Weights of a small GPT-style language model, trained from scratch on English Wikipedia: untied embeddings, a variant of Muon for these matrices.
Each number is 500 + 40 x the weight over its row's rms, rounded and kept within 0 to 999. Layers, rows and columns count from 0. Numbers have three digits each. The size before them is the row's rms in percent of the matrix's.

# layer 5 MLP down, 256x1536, rms 0.0769, rows 0-67, columns 1344-1439
102:509476519486487462422510512467493527415463459409476540473471486502497509424492501522509498491503516470423524538544461466469533473572448458554513516521516426471468472517537470443496492529472483493518505524461542462464555511455537491495495474503504573459491421595535458452495459487504509395
099:492424538502547560380567558477636543480556472490445462513450529486499545530492500450532454479508425506496477530556429548519542500514500524512533492459433489516466491516493493391503495459521491486522465492516485551541562487530501442507501504486509448538454522467477493489517500482521511489
102:483512542475559512508575451541504446515495505468530489428480543459459586538608582483487485490498459403420492461468550523505442495528512342428508570488524505486520479527460443547457568491444508452419499531496542482491548461486504570485486478467574533507485479503460493547548464434612575509
098:496495474506530496570533509547492485486492427531458513461532486539579480484484570542515463494484569488525497503512476474467514472531484511525402494540414503453514546538438470515533531470468517514472495489477502496433526462459461507525567472472515514588454418512494477501494465550498496493
100:542519466507451524468522561495517523507480483552446531514540521494533486520446498589454531463454552465475497475560481580521489496494532503528501516569450526512542516511507494490448486524506454488488478418544477460628521499520490472491509457515508509450547543514467510539534498500480566464
104:439475498480496390524489478478508516554561507505441453528468533450459474439477424462535479494557509425473528484536473467536491518463426490478568573480472501471508485474499459484521514505559572477474497545444534484534510511490424479486487623521518567475463514542425425443466465566547473606
100:522525487561498514504489489529528457530582485532529531550533507510463539484529563465529550496552477545520538496518499475524510479520453528514567456489533471487503544571594474498552470526525503459540528520511508543495464515502498568530473544571516516498473520525442519445481568439494486508
099:562475498528469442523435470557457423553515512554522488529503519558462515468479474543542499449556484493538472461552561496496494549445491392570539531531493551480485526425462527493502508536486506474413463499526566546526498477501545475550506544543518479497537525452517543496471420440524505541
097:497504522468509525550469444459437544532479587507507499492470534433527496362514505535497471522458529524515542578450581481476519466512414511452535413556502548471476514522526557510501507470545481484454533449555514474478430462404542494484502524489473488480517497518535500515477474400497475512
099:506481552517557516489575552549520512421523459451434494498554472468426597500567514457445471541531457450482530523492560516503489510535449518485554480489522525448527495470549492399421465559562509456527587512506471568493583569498494547533501466511448563627461491498536492519490484451445464561
101:554452528507526436441515462504464456474547502519587537533499495489454507430536570553488472568529523440471527494580460564488488458464499515506525464539499511518473510514558490472458472505507531484490518499525516535536536498468517531615491446497544493621520493541586517534500459425442535551
096:516535414606465469466472508525509482524474485524471478491490526553454551515458478512425452564533439497389490509511485530433501502505426467460446459469517515526462488539543457525543531455462463530546510446526549483536474496503461491492480483528473527516430553478513535533510465448548543475
099:555498512482514478541361525493487497449511480492457531451505473545487495468481471474459549544464534452462490506560524479533505530513507456466537476522547509459551494522474447459548533495516507521526454479454456437548502493460403512475466472476518490513505443495496487505487479422494531536
098:519468474480402548450500534549560459499591514455490535457532511475544470476494556504566423495525515502455506476497520549539484451526505523582555494480558503564552552477507441471525468448498563513428486517571460454483495467442505524479509443425511529594515495477519459619540500521447520492
100:469554461518430487477563574551501510450468525487494446491520450488461487520458516439483460491465456568526535513501497457549498517489532464541474523502587509540495499467451493488498534547472573504504483528546452516452465555542403411496548519557499505485557496508412504466566544509477487513
099:461467535466442454549582523498541528456525493521426542478501471504439453516519451473510480433452541454434551502567456390430538516466479495532379533490552447553491464482551538511498492483575527499500455462615476507501572523500525558451523488531519425514436535463520432553465514505515506598
100:444497563484592530562519490508516586467541440586480515471500427475517475513466499510548531498478515506467476472513480486471519504492469493518491558445495540475548451493526480490429457501471573473473491505480497498471531547493522499481503577477434523468553544458490473515502481488496541436
101:495523452530500566434492571516502459464517480475509508535527504515476554482470491431583529604447539460502546487556514497478477474399468512506420548350476485578496422502489479541394524530551504511545557461468514502513500493507486497501466530479459562560463515426524540474510482499538424473
103:619431597502476500534420504536511443431607442457536451495547536482570481503453502532480424557505546490567541529485497531475484494496531527476509521520480474467501511500485463484483490538549489542532476514559501458480455559574540500499508430520523537486521521576481365554517497519495469449
096:548512497513495546436453487610552551446504433586504531506572500553510479439556481516473461507543517475500511493559471539414544504451510446470517460504553490504448439504497487599512478473455525495374446527542476483505432483495506543445465469489522513445513521474512530462488499509529489465
099:484477446454468497521578531519517558512521561492548545474363518512497484538452460477509481506454498534502512536495519549513461515496499487479563531482448541490492477519420529405448502491517475438466487553529474592445444449509548486397442492596518549489483553506527531515561541466467459437
100:467484504466479571412450513510574575477481459503510467481435525483570510445515550467530411587468462492534451476467507557540499430505489496488482468487492467452500562611503463506488473495436430485473554510532418518500430480447549483548468572520509476577543488513555469488524465533466456411
098:535462527489513533529527517509505496505391523492499528473516498521471443506520453518504459491464466503447462555487518380517510511507487492517450469466525497529457506430516515474521486515451459496529552562497514474551525525520465514441510504480534517483530490471520581533584500584534484481
099:487446508451550472499479520503598536565525469482458537501496438531444467434483525483535474455470556488535501527375504526535495565488469583440519421514479511522488474491445477502537565482449566546468460498554504501430579440540461534517469505517538477497454461535521546488541447512435454488
102:476510476527564504454449535524560495519508493507501499452534480514511535441548515536502495522460461491537532489479499585518491517513453593473460435530532492463464621449503491553489487564449412541515536583419472566534516473526442590501534510468574513499561478434495494526504506499516504528
098:448502470498531488499506470496464455462550523511488534564523466531483504463493490516500510531458466485512554495543539503491558508497544503507519485503541482519487440478478555500529597493478440518438483480447517528554536584481523526514546453472497583487516457559454398508505460448479594496
101:480523515518477469470488497497445472472438540505513479511551551557493509497460534515499540477541516472494542404428579473485522517513485471479514488460456559511497476441518603501473490491543534478513465501515484408521555501446523508429531516539464518530485496528427512517584540490394487492
101:472494504462463518516388519443526442463512486616485527486476432574468476516475458442510551466535574558540483465535497512505539459515475464469458470481486511432480519530442531482511442485540576602550506450501417491558498533475579449485538517545477400485443507452515471468582517419505525528
100:588482543556468476459574544594554471539572520526537480537498488483464431480413497519503488546421509432496526485465471396505474506534426538454546562459490501523464495432506536489490485520598459500481484490503525515540429503508525519459511546524569553434433496446502468435422487478531536483
103:477471428517509490421475529492542461520561480411485487421558480497513493525490535430416544525476483554502516522501544548521547513501495586487527565554527459460489497518523496520480453545534531529446511531449484529478435595462492515552494486507464506569501504494509539545526527480466510565
102:487536487550432561518544510511528412430520509483472490478521422410510464523445448470462556521472493536494472448500473519455500508524520443570456516458521535481454496472497531459468574558488547492502507505479551513521505508441509505490483491434531537451525574433478469486482504550500510482
096:477497527410506494487541534567457428437551466477491553477484513542542486533412535503490483467458529490512474559491493521511493583501562510423504503519473512453539536461516520494498448461455497454449507421538534548477560519448425504404547477485500533474494481486480470467522496520550513511
097:453469485501476549556444514532405567512482488484562441535474526497509586478476471515495460510490505514516428497517510483450528504577474520484502426531468445514547506572560553515501392468495548485508525534471464464400458434557492514479494533569483472498504499493496510445539497505571517512
097:581532544494507501477415548500438541556492426504521500480473507511496570507550420495506501492490461495496515503584506520494492494548418489500563450505484516471495539525543497505477497486448551526460559493424538446498506489483505476490467518465485523491518443491487478546550582567512461505
100:559580508523506497562491542494594501534558491530508412486523494462529530538485497529547484474527526501500556497504488491525506506482419456512533532482516562456491493496501530533472534518497446560548520506448539436490522518483443564482483496516485525438491512487488517497504513403484447511
098:508516502448458512509462507457554493557530474500449508492492546467456506475560517516518435489540503501595440498533532458457522530567486490516452429582453495534496501489544487413549560473429487480391490470513499444473496456529469491507504483483448461462492533505509438428485482533462492526
100:470476501523476499501473507528508484565544458550424580461465541475481472433507450495450520516478472517515552401551453554479543528480471520523514526497562519525529526513554533497563477457491492494485503551546550508522489519492518488516453461471500515511414550530494504566510505468472547498
100:492496449497515481541451491506494472469451479504471422534456505461469497407589506534482458542439528519559556457537462472464504503507575486580508512451536437506448498553475467475509465518512554510465426512539468514520494457494537493494475462487492494515514458493587596496442480477572504533
098:488558519522430497610509529431452485459546547517467450492464517537453477483510525545447461490534562495452435548479616467527534499593460582561551485517501505543469514512454502478563535484474512531554451518465503540478545524515558547527458571462525528500522524494555576548527486441548541440
099:560523490453526531521511523461483518439538488527450522495502404474524554417489473548525477485497536502476498550601525487502490467506445513503425452522514441521516542543503459466508495488501516494510473477507500485541501494529551527480550574478553516494584464468500523473491494572513495498
099:526438544514470552476495459537528522518472398415506470460446535507518518526499449481467512543452462450514511520526477468484532510541501442517447484583457476553484484577494508442497482449519479426484497519574534462484444484516456461474463527509451496491488460612517479469467502503467527536
100:465503465560485534525489561457493523475528503483503526488532496469530490401459482494542484547536479507480541434502492545492526507563501547566505488598493385506461433539517447535473510502474529431489478455537539501477473589499460467477478472487486483615498486465470485498483524479523438478
097:467436553451567470471569520555521528474551499518511473489558574525508560489543503502537491476500540474446492562631482542452532467508494474466538425443561452524530526568485514502524562477609506484526509532488507402421500532549534387472501496503448516546495500471480477487514514568509509498
098:470520491461460402505556504555483593534451530498477509497589479511496475571437508479538519596470464447490537508529566488546508515461495445548471582524529543538540518449490509501524455477497492546469476449462504454503479471511551511493527526462497539525516505490433518480572581570549477484
101:494512464566475463459553457458492527586579504459518550496519571513518573478369497503558507515580498525537504462527445513416498460482503463534529475494405464481503506469502476522474498577537505522468482549483471485505511474546501484556493501507514550438476504537576556533473538424514497527
096:468514537532436460512468497558590513505499571451518471499482594553431514561464492488486502399580545506479537516527537530518495518420524508500497405537463544530471541520532510466530500592491504533472491511493470550475455432504495551444511462480483484526498467527423474504453471503523542479
101:556525474458498467472559439502527489496446565581439535492573471449458570486456523542568488503508518507492453509448563586502478509506522481509540451510525512430563487518500462545482491486462443424492558516554494508455491585491483484463508406502514567512566566467493553510552512539508529474
094:476530515480438454479522516546540490533504481513483543456487484534603544517545466496524566431536520503527491530468483496525477491487499451540545518506497525467530470519462552495515534505475469554457506563520493497451525490458564558585501543429503500530459493473506519571478489576465507458
097:506503477505540438468476409492488548567473488448516512508467549470474514478525501489608527499556518421559570450525491532475497490524403484506549503525506507466510500482503564525444480492483542423539446491498528521549466462512533488474506528478628499531452585451600448537443535544496456544
099:506456504451511533451527450524519468509573498576483483494505473525504500600541484469487467600497552597496491506522508498530521535529515538473523437511506502563504539475478462510527543417526468473481465499524480510465519519477495505469502511511557460466522449518444477444436457481516560461
099:498536499409585546529532546516543499537494486525574577456483506517578427562452541423479441560437434472528521538529405535583498484499468513570468585458565476476515504517507532502454443496520454483482527545594469601481474527510499534494490533451495484485447478510561450527498493550482452467
098:560490533502527460559541470481525598510550535520470519552509482530525492514416500512523563511471456423510499503545466523579468529478462524448553520488432546536464476489510504468498558512472519495510552441461529486478470445532544500527482535462486458464475581480487464504589450469466540457
101:515592440376512456454481466477565568524506524463517500452472490527477479487475497502544435472524490382494498515516418404527474495456565463499532437515510491481448495540535483567521526439430483509548496482481457455588499469432463465503519522599468544502523459466504589517489470661422453505
101:499463544495465473510479487558425515592511456494503556525490546524486504425477506481460533520531573471521496512548562486507523500567535538451497496585524480513470488545533441478459546536565560537554491491477469486488599498527601463496449563560492531540518566497501543537534524524494484493
100:499477524543552465483444529470517448477527504478553500467509470503543530480516546500489513484531529515507481519555523445565510490435479464448454472478531516582516499459531496548490538548514468478500493547500550468544579552522486464524558484502487471554551537526575491494500493592481474520
098:495477473505509524542547487500570512421566408491499455552501508468573535515505452425488508513496485463472496482486527487501476477408510494494493538493540534551511496528481455565494511509521467476527494544476542534532480539527484451495481476524458566446476586516457499530446571541533484501
101:519503472545429475476502496456544475461583489457533549462476398477427474451560510565539460486476402503479450459488463536527504447480537462458460528441493573528504492496545527432479529438528531492549583491461485450362458496494454533510498500511492519437487481486452535546525496530504488471
100:479522500493522450567539469546497409419497439527525477460483518495507466529503493553494507563471509470475441473433501505546501520485454454472524517455466425493474507495462539504477431516472453501492491481653445529504464499445500479502516489516501489495491503522517500516484565468502473419
097:450548516516498486524500499471503428411515534462503451564457505488372431552536497504451539511487502531493487483465538546525483542493489485455494509519459455547447493478551472533464473559469559530574509500499442452520553474488496556501531533562456532521564462511503523508529529478431485450
101:435549424468482461466511413506461559565468447549463532511485487540480441480492528440455491462499465478532456529476563352464474429516503505461537496456523528538506468462480561486543565503477477535564489549501534510500523468526542502533544462490533474484444518457484482573495529539501521510
105:481510465481524510500518549523496462506418471496499520531446522595500444486518460517579530467563512385516549425453479547511469546469408522513472509460527498411564578510518451520499538455492521509449518539515538471479442420423471483474492509565465480495568515490495589505525531519498453542
099:490476484538534510472528505513523492500473459515498535597517532544500471498521532507473496490582483525510468513495532492471468519509524570460420480546441435480443520506554566492482417524494491530469460486479458486519457450499538474545523574520482509518567460495473525499501482478581523473
099:503514495464526452520520414486459565414490460518523529502467445469513489458462459517577496499476450512542502538510497541511552493601520477493474519502425421529506427451483474525522540494557406504538541460532530463541558484461457518438526571535476534549505492448547449393536428475528504529
101:530510610514496452452525499490456532502411628514515544538568434467547577494563496516512472496494449504523545467505547505590500545532518479462453564467559496492502434524510545431547533442503539469463495514464480517484480421457505549462527490500531551516513522513535494507521519464492447468
099:502543512547523448507501486554487570588438463549497476536515465550495548494545502520426473526518504555528434483473530490535528418556561481492472567525540408497469455506470491445516503509490546511429518522493506497509476521500509478482496517541460507491556532501543576474478452499446419458
098:535515556485545494524395481565518574491376546497522506533444485470502479481513493551480551501500408492476506500456454422500496574539443481503546484533431522548543548464542496559506489467499469418515453483465483506549540469507521519507470408548478521494530353494528461540545485498431467450
098:534544529495552522476449474377473523506527479492530524488468470592525526459527472482520513579512530539513448520451551534458467528476539563510527442447556478509532566472448574514529526507496434496532497475496459516500571455487492515492435560496496516558452532449511519481526467529428491494
098:479500444523499480489572497553458441556507502508515516480561522527555431475452530589545501509475541501459506496482525473495512513572443591486515465514522456510498528447435531503535516449483455470535507546523445471469512545422472499491496406459495536445551544429472560463503512412474479419